From a checkpoint of a small transformer trained on Wikipedia.
Size: MLP 1024 GELU, vocabulary 8192.
Architecture: learned and rotary positions, biases on query, key and value.
Training: a variant of SOAP for these matrices, 537M tokens, 4097 steps.
Each number is 50 + 10 x the weight over its row's rms, rounded and kept within 0 to 99. Layers, rows and columns count from 0. The size before them is the row's rms in percent of the matrix's.

# down: layer 9 MLP down (transposed), 1024x256, rms 0.146, rows 510-534, columns 192-255
# up: layer 9 MLP up, 1024x256, rms 0.145, rows 511-534, columns 192-255
down510 100:47 64 51 68 59 43 51 62 45 62 34 38 37 39 44 39 44 53 45 57 43 40 52 39 35 52 38 50 41 26 36 44 41 49 38 68 52 48 49 55 41 40 50 51 53 43 59 54 68 45 39 42 55 55 67 49 57 51 48 55 40 55 46 40
up511 098:53 41 69 45 51 62 50 49 60 49 56 53 50 57 54 62 50 32 54 55 57 53 57 49 52 51 75 43 52 53 57 53 72 57 40 54 53 52 56 50 55 33 56 46 44 32 45 42 59 54 40 67 53 52 58 50 58 63 45 51 41 53 56 42
down511 112:72 46 48 41 35 45 49 50 42 43 67 42 48 55 43 44 66 35 62 53 36 43 56 48 55 76 56 52 53 54 55 49 36 46 54 44 48 44 49 50 54 30 54 44 53 52 35 41 53 52 37 48 53 58 43 45 66 39 57 44 32 36 49 50
up512 094:61 55 56 53 53 44 68 52 54 53 61 64 55 51 53 49 69 39 51 61 39 52 40 34 50 58 68 56 36 45 55 47 49 52 59 57 43 61 52 64 26 43 57 54 56 34 52 55 20 42 46 39 60 51 34 57 57 61 58 37 41 33 61 53
down512 104:37 42 52 47 44 45 51 54 56 57 42 47 40 61 53 51 64 52 53 50 46 45 39 54 60 49 48 73 60 52 31 57 58 55 55 45 38 55 57 42 56 62 49 53 66 42 35 40 37 44 49 47 39 47 64 23 55 47 62 46 56 45 59 46
up513 097:73 52 43 52 39 49 42 34 67 46 48 53 46 56 57 49 39 53 28 32 56 62 41 54 66 40 67 56 51 47 31 61 67 55 60 51 51 50 50 55 54 61 50 41 52 74 51 53 56 54 53 55 46 61 51 55 42 47 49 49 67 36 38 45
down513 094:33 49 62 56 39 61 47 48 48 32 30 58 53 56 51 54 51 58 41 50 55 49 44 38 55 73 57 43 44 48 60 47 50 58 36 56 48 47 63 46 41 68 55 69 49 37 45 36 60 37 49 56 44 34 40 67 55 53 48 52 57 56 44 49
up514 086:55 56 55 51 48 41 38 58 33 42 40 52 57 54 50 67 76 48 22 44 40 43 42 38 65 52 53 47 40 56 48 40 70 50 64 42 48 40 37 50 40 45 62 45 52 29 44 54 48 57 31 58 41 33 48 47 60 39 54 35 27 51 41 57
down514 081:47 49 66 47 48 77 64 46 46 33 56 55 57 38 56 47 43 44 65 57 38 44 48 49 34 52 47 46 61 44 67 62 28 53 47 47 41 35 60 50 42 43 41 40 62 58 48 35 60 37 47 41 56 57 34 53 46 51 58 42 65 62 63 59
up515 099:48 37 42 61 57 58 79 65 40 54 60 48 47 52 54 50 41 42 76 52 49 25 42 59 52 48 43 27 51 44 41 54 65 51 66 56 53 27 56 36 38 29 44 38 54 67 26 54 57 61 47 50 44 39 49 42 44 63 52 48 45 37 49 51
down515 096:52 60 51 47 48 41 52 45 58 43 49 51 63 44 46 42 51 68 47 39 69 49 51 33 42 59 64 47 37 56 65 43 40 51 61 43 59 51 49 50 39 51 42 69 67 39 55 43 43 57 49 41 42 59 35 53 61 73 40 34 54 61 40 44
up516 097:40 52 39 54 46 69 46 49 32 61 44 43 61 50 57 54 48 62 64 51 53 67 51 59 52 49 58 41 62 58 48 34 56 54 62 51 40 49 53 55 48 52 62 48 51 59 47 51 53 25 58 59 42 55 44 50 42 77 64 55 57 44 49 46
down516 095:59 57 39 36 59 53 41 55 53 32 47 49 45 43 47 31 46 58 65 48 57 42 40 24 44 48 48 44 33 45 48 59 68 55 69 60 55 46 55 45 63 31 41 52 76 36 72 36 55 46 41 49 50 51 45 43 57 27 55 44 55 42 33 55
up517 088:61 49 40 39 62 59 41 52 50 47 59 38 45 60 49 51 39 54 48 46 50 46 67 89 44 57 27 48 50 58 66 59 40 42 69 43 53 44 41 48 52 42 43 29 57 37 50 61 50 72 70 46 67 58 58 41 56 48 49 65 54 52 60 50
down517 087:35 56 73 39 48 54 55 57 46 58 63 66 44 60 37 41 53 43 45 64 53 53 37 54 67 38 67 41 48 54 55 46 43 50 34 56 40 45 53 44 65 40 59 70 60 30 49 38 41 45 62 42 46 54 55 53 37 53 53 51 58 46 50 47
up518 104:41 58 39 49 56 57 50 42 52 55 43 64 50 63 68 52 55 52 56 47 48 35 45 54 48 41 39 45 49 55 58 47 56 58 43 50 64 34 39 46 53 48 36 58 57 73 44 54 54 42 43 45 42 55 44 45 21 51 41 79 53 63 45 62
down518 104:46 53 51 59 69 31 38 55 51 60 47 55 53 61 56 51 40 52 40 49 55 42 51 69 35 51 50 45 45 27 56 53 65 32 54 46 47 45 45 50 50 51 68 55 28 35 65 45 62 56 57 45 28 40 56 38 47 66 49 56 53 53 46 37
up519 105:60 41 48 47 46 62 43 63 41 47 49 48 59 40 56 58 54 55 62 68 28 43 59 75 47 41 48 37 40 71 47 51 54 56 45 56 51 52 47 51 57 45 59 52 40 47 59 46 57 48 45 44 22 64 47 56 56 48 45 26 63 51 47 50
down519 117:53 40 43 57 74 55 55 52 45 51 64 39 52 56 58 64 43 51 48 50 59 60 45 35 40 49 54 58 57 48 38 49 54 43 49 38 58 55 57 51 57 33 47 48 43 47 58 62 60 43 49 62 54 39 51 48 44 54 52 40 49 45 64 47
up520 105:52 57 51 58 47 51 37 26 43 37 47 60 35 61 63 56 44 46 57 43 61 55 68 42 57 46 39 46 53 50 50 55 45 46 37 57 41 48 55 36 28 75 40 35 46 58 52 51 45 53 44 51 40 54 59 55 58 49 27 55 45 66 36 40
down520 114:60 33 44 59 53 29 46 49 52 48 47 48 46 43 61 48 34 37 33 51 60 62 47 52 52 47 59 50 34 61 63 55 52 40 30 57 43 35 55 58 47 51 70 39 37 57 49 59 66 49 63 52 48 63 51 48 57 41 48 58 61 36 43 41
up521 106:30 47 52 57 68 52 62 39 45 62 51 54 42 61 50 49 53 51 55 67 54 53 57 53 57 41 46 51 57 45 48 55 52 45 58 45 64 42 39 67 28 41 47 43 55 65 27 30 56 56 57 56 44 69 54 35 41 49 64 65 40 52 56 37
down521 107:51 66 58 51 60 52 44 62 34 55 46 50 50 63 58 38 45 43 57 40 54 47 58 69 54 51 33 45 62 66 52 37 38 50 67 68 64 73 53 47 49 54 57 61 40 52 35 56 32 59 52 52 38 44 39 37 64 46 48 73 47 59 61 46
up522 107:44 47 75 58 53 60 60 60 69 54 52 46 52 35 44 40 46 61 51 48 60 55 68 48 61 67 66 46 49 47 40 39 49 50 39 41 44 57 58 59 40 43 48 69 63 57 34 43 60 47 46 24 36 46 52 52 58 49 43 56 65 52 42 45
down522 114:53 29 43 41 41 59 46 56 54 44 70 34 53 58 58 47 44 34 80 48 31 38 60 49 52 41 47 42 38 55 30 51 42 45 72 38 59 55 67 45 36 56 64 60 47 48 51 50 70 35 49 53 55 49 67 59 53 47 43 54 46 34 65 58
up523 075:41 47 53 57 59 37 46 54 59 53 62 68 71 58 46 36 50 59 35 50 47 35 46 48 62 67 43 47 57 45 49 59 45 40 42 42 66 46 46 57 62 54 66 46 41 36 39 57 33 68 59 43 55 54 51 47 39 64 55 37 56 56 38 51
down523 076:62 49 52 50 56 52 49 35 52 40 33 32 52 48 48 37 67 47 52 53 46 71 50 35 29 34 45 62 41 43 74 55 45 60 50 54 45 68 43 50 49 42 48 56 50 54 58 46 50 41 64 42 42 64 36 46 53 35 41 54 48 49 46 49
up524 112:40 34 48 37 51 41 57 32 43 47 41 28 46 49 44 57 54 47 55 59 45 50 62 47 46 35 51 27 44 50 52 45 44 52 44 48 41 38 67 55 40 57 53 61 49 67 64 38 68 44 75 46 44 48 47 34 52 39 54 64 49 51 51 50
down524 134:41 27 53 46 56 39 50 49 45 39 58 43 56 63 43 64 44 54 61 39 41 64 57 41 49 34 69 49 60 56 42 48 55 41 41 49 55 44 49 63 70 38 65 53 48 40 49 34 55 43 69 60 58 40 45 60 51 40 51 56 70 57 30 54
up525 104:46 57 50 56 34 32 38 70 55 50 42 46 53 43 39 52 54 62 49 44 52 50 53 64 42 62 43 61 47 38 55 80 54 60 58 41 50 49 33 47 38 45 62 52 38 31 44 50 54 63 45 47 49 49 47 41 50 60 48 46 57 73 32 40
down525 112:41 50 47 45 47 55 47 51 52 29 49 45 41 37 57 51 57 56 53 56 32 46 50 64 52 57 58 50 41 51 49 54 65 55 63 64 26 53 53 59 34 50 45 38 39 75 49 46 50 59 49 51 50 53 49 60 51 54 25 53 61 61 31 52
up526 100:52 49 56 59 52 56 58 42 51 43 56 54 43 47 54 35 55 50 44 30 57 65 51 44 35 62 74 49 40 44 48 60 45 55 46 57 50 42 54 45 33 56 44 29 50 53 46 51 48 44 60 48 35 57 70 51 45 41 53 59 39 35 53 34
down526 107:43 37 40 52 49 29 39 59 47 67 35 63 69 39 59 28 49 66 45 69 50 36 38 46 39 70 51 46 38 46 47 32 47 53 48 38 51 47 56 40 50 50 47 47 52 55 54 60 51 34 57 42 39 59 46 51 63 50 45 56 39 63 54 40
up527 099:53 43 40 63 48 62 49 57 43 54 42 57 53 51 82 63 68 33 52 47 64 56 50 46 57 60 29 49 69 58 60 43 42 48 55 50 30 54 55 21 50 51 54 73 20 38 48 60 47 59 43 43 51 53 51 27 57 47 57 55 52 43 37 54
down527 097:30 44 36 60 41 43 58 41 52 50 39 56 43 51 47 53 52 67 37 54 54 54 65 43 49 36 53 71 48 48 47 50 44 50 45 50 53 37 44 61 45 59 50 52 53 49 54 50 61 55 55 55 66 42 44 61 39 57 44 50 49 60 65 40
up528 112:63 65 40 48 63 45 65 48 48 41 37 44 40 32 47 53 41 45 53 51 52 54 44 54 48 53 43 16 45 43 49 59 44 69 51 28 66 33 64 49 63 63 48 44 38 50 62 61 56 47 55 41 55 48 38 48 49 55 56 62 43 27 63 70
down528 108:41 63 47 53 53 61 49 53 51 40 46 51 37 51 54 61 55 49 33 44 51 63 60 52 39 41 49 43 36 47 39 71 46 36 51 62 53 50 43 47 51 57 59 61 48 61 28 54 47 65 54 57 61 63 45 41 37 21 61 50 55 41 56 51
up529 090:53 34 47 51 59 55 63 35 59 46 38 53 55 57 48 41 61 63 49 40 55 55 47 67 43 62 33 62 61 51 43 59 57 26 62 64 60 19 43 37 50 52 33 52 44 42 56 46 49 69 49 30 54 63 65 39 52 63 57 56 43 58 60 45
down529 090:66 53 50 40 50 43 43 57 42 49 40 56 54 45 53 47 50 43 48 56 51 53 70 43 50 49 60 38 57 48 67 48 50 60 54 55 48 67 52 64 63 65 56 40 45 59 45 45 38 60 40 56 65 19 49 54 41 35 38 35 56 57 58 33
up530 095:73 47 43 25 46 51 40 43 59 41 47 48 57 44 51 56 53 62 57 28 53 59 46 58 66 61 41 43 60 43 43 32 54 47 60 48 47 47 53 39 63 52 62 57 35 41 60 34 46 62 41 57 48 49 59 37 38 44 51 59 39 48 61 66
down530 093:51 43 54 58 60 46 64 64 46 48 55 31 48 47 44 44 55 49 54 56 55 61 41 46 23 52 51 57 44 46 50 67 66 55 34 74 45 48 48 49 47 53 40 49 56 50 70 66 39 43 52 46 47 54 49 71 44 61 42 53 62 48 26 50
up531 120:48 53 56 49 51 55 34 66 44 50 53 32 71 46 28 41 62 76 50 50 45 55 59 55 54 42 61 59 77 45 46 46 55 50 55 53 39 49 34 47 31 45 57 52 58 51 42 55 46 57 50 52 53 42 56 52 47 25 46 51 54 66 59 49
down531 114:66 48 57 65 43 51 42 31 28 57 30 28 62 63 53 61 55 43 54 43 56 63 48 43 63 50 46 74 49 33 32 53 52 40 63 45 62 54 54 60 57 45 59 54 63 50 60 44 33 58 47 45 43 54 46 60 52 52 56 59 62 41 35 54
up532 102:36 58 42 54 52 66 53 39 39 52 57 57 53 46 68 36 37 46 47 44 58 69 73 49 41 54 48 52 53 57 50 60 45 47 64 59 64 48 54 51 64 57 50 51 38 58 40 53 58 42 52 51 64 49 43 60 41 63 44 44 56 48 31 42
down532 101:49 48 73 54 70 40 43 64 46 45 43 58 47 33 43 35 48 45 50 43 54 44 37 49 48 39 49 60 44 56 51 75 45 32 36 63 41 17 48 42 48 45 50 53 56 54 38 52 43 53 66 50 39 35 32 38 51 43 72 63 40 54 48 51
up533 100:52 50 57 49 37 51 48 44 45 57 54 56 60 44 56 46 59 28 59 46 69 45 53 50 67 47 50 54 35 46 41 62 50 65 59 42 42 61 43 52 51 36 37 46 67 55 30 39 55 45 27 51 46 44 38 50 44 39 26 45 60 60 55 51
down533 097:44 36 52 37 44 60 44 50 43 47 51 45 48 67 52 29 48 54 57 47 51 53 51 54 46 45 61 63 52 58 50 52 69 57 56 63 68 53 45 28 59 46 54 51 34 57 67 48 34 66 66 40 47 45 44 56 55 44 49 51 39 71 54 29
up534 103:53 32 53 49 37 45 37 49 56 52 41 55 59 67 64 65 56 54 60 64 47 52 45 61 61 66 41 70 52 54 37 36 59 48 44 64 50 46 48 44 60 43 54 50 51 48 43 58 63 63 54 58 60 47 46 40 45 50 38 34 56 47 53 57
down534 104:60 53 44 72 45 52 72 35 61 54 60 41 47 47 42 53 56 46 46 41 64 44 47 49 54 53 56 49 47 59 38 48 43 55 66 54 53 40 53 60 37 48 52 50 42 48 54 51 57 60 36 33 46 45 46 67 53 47 55 58 46 59 35 44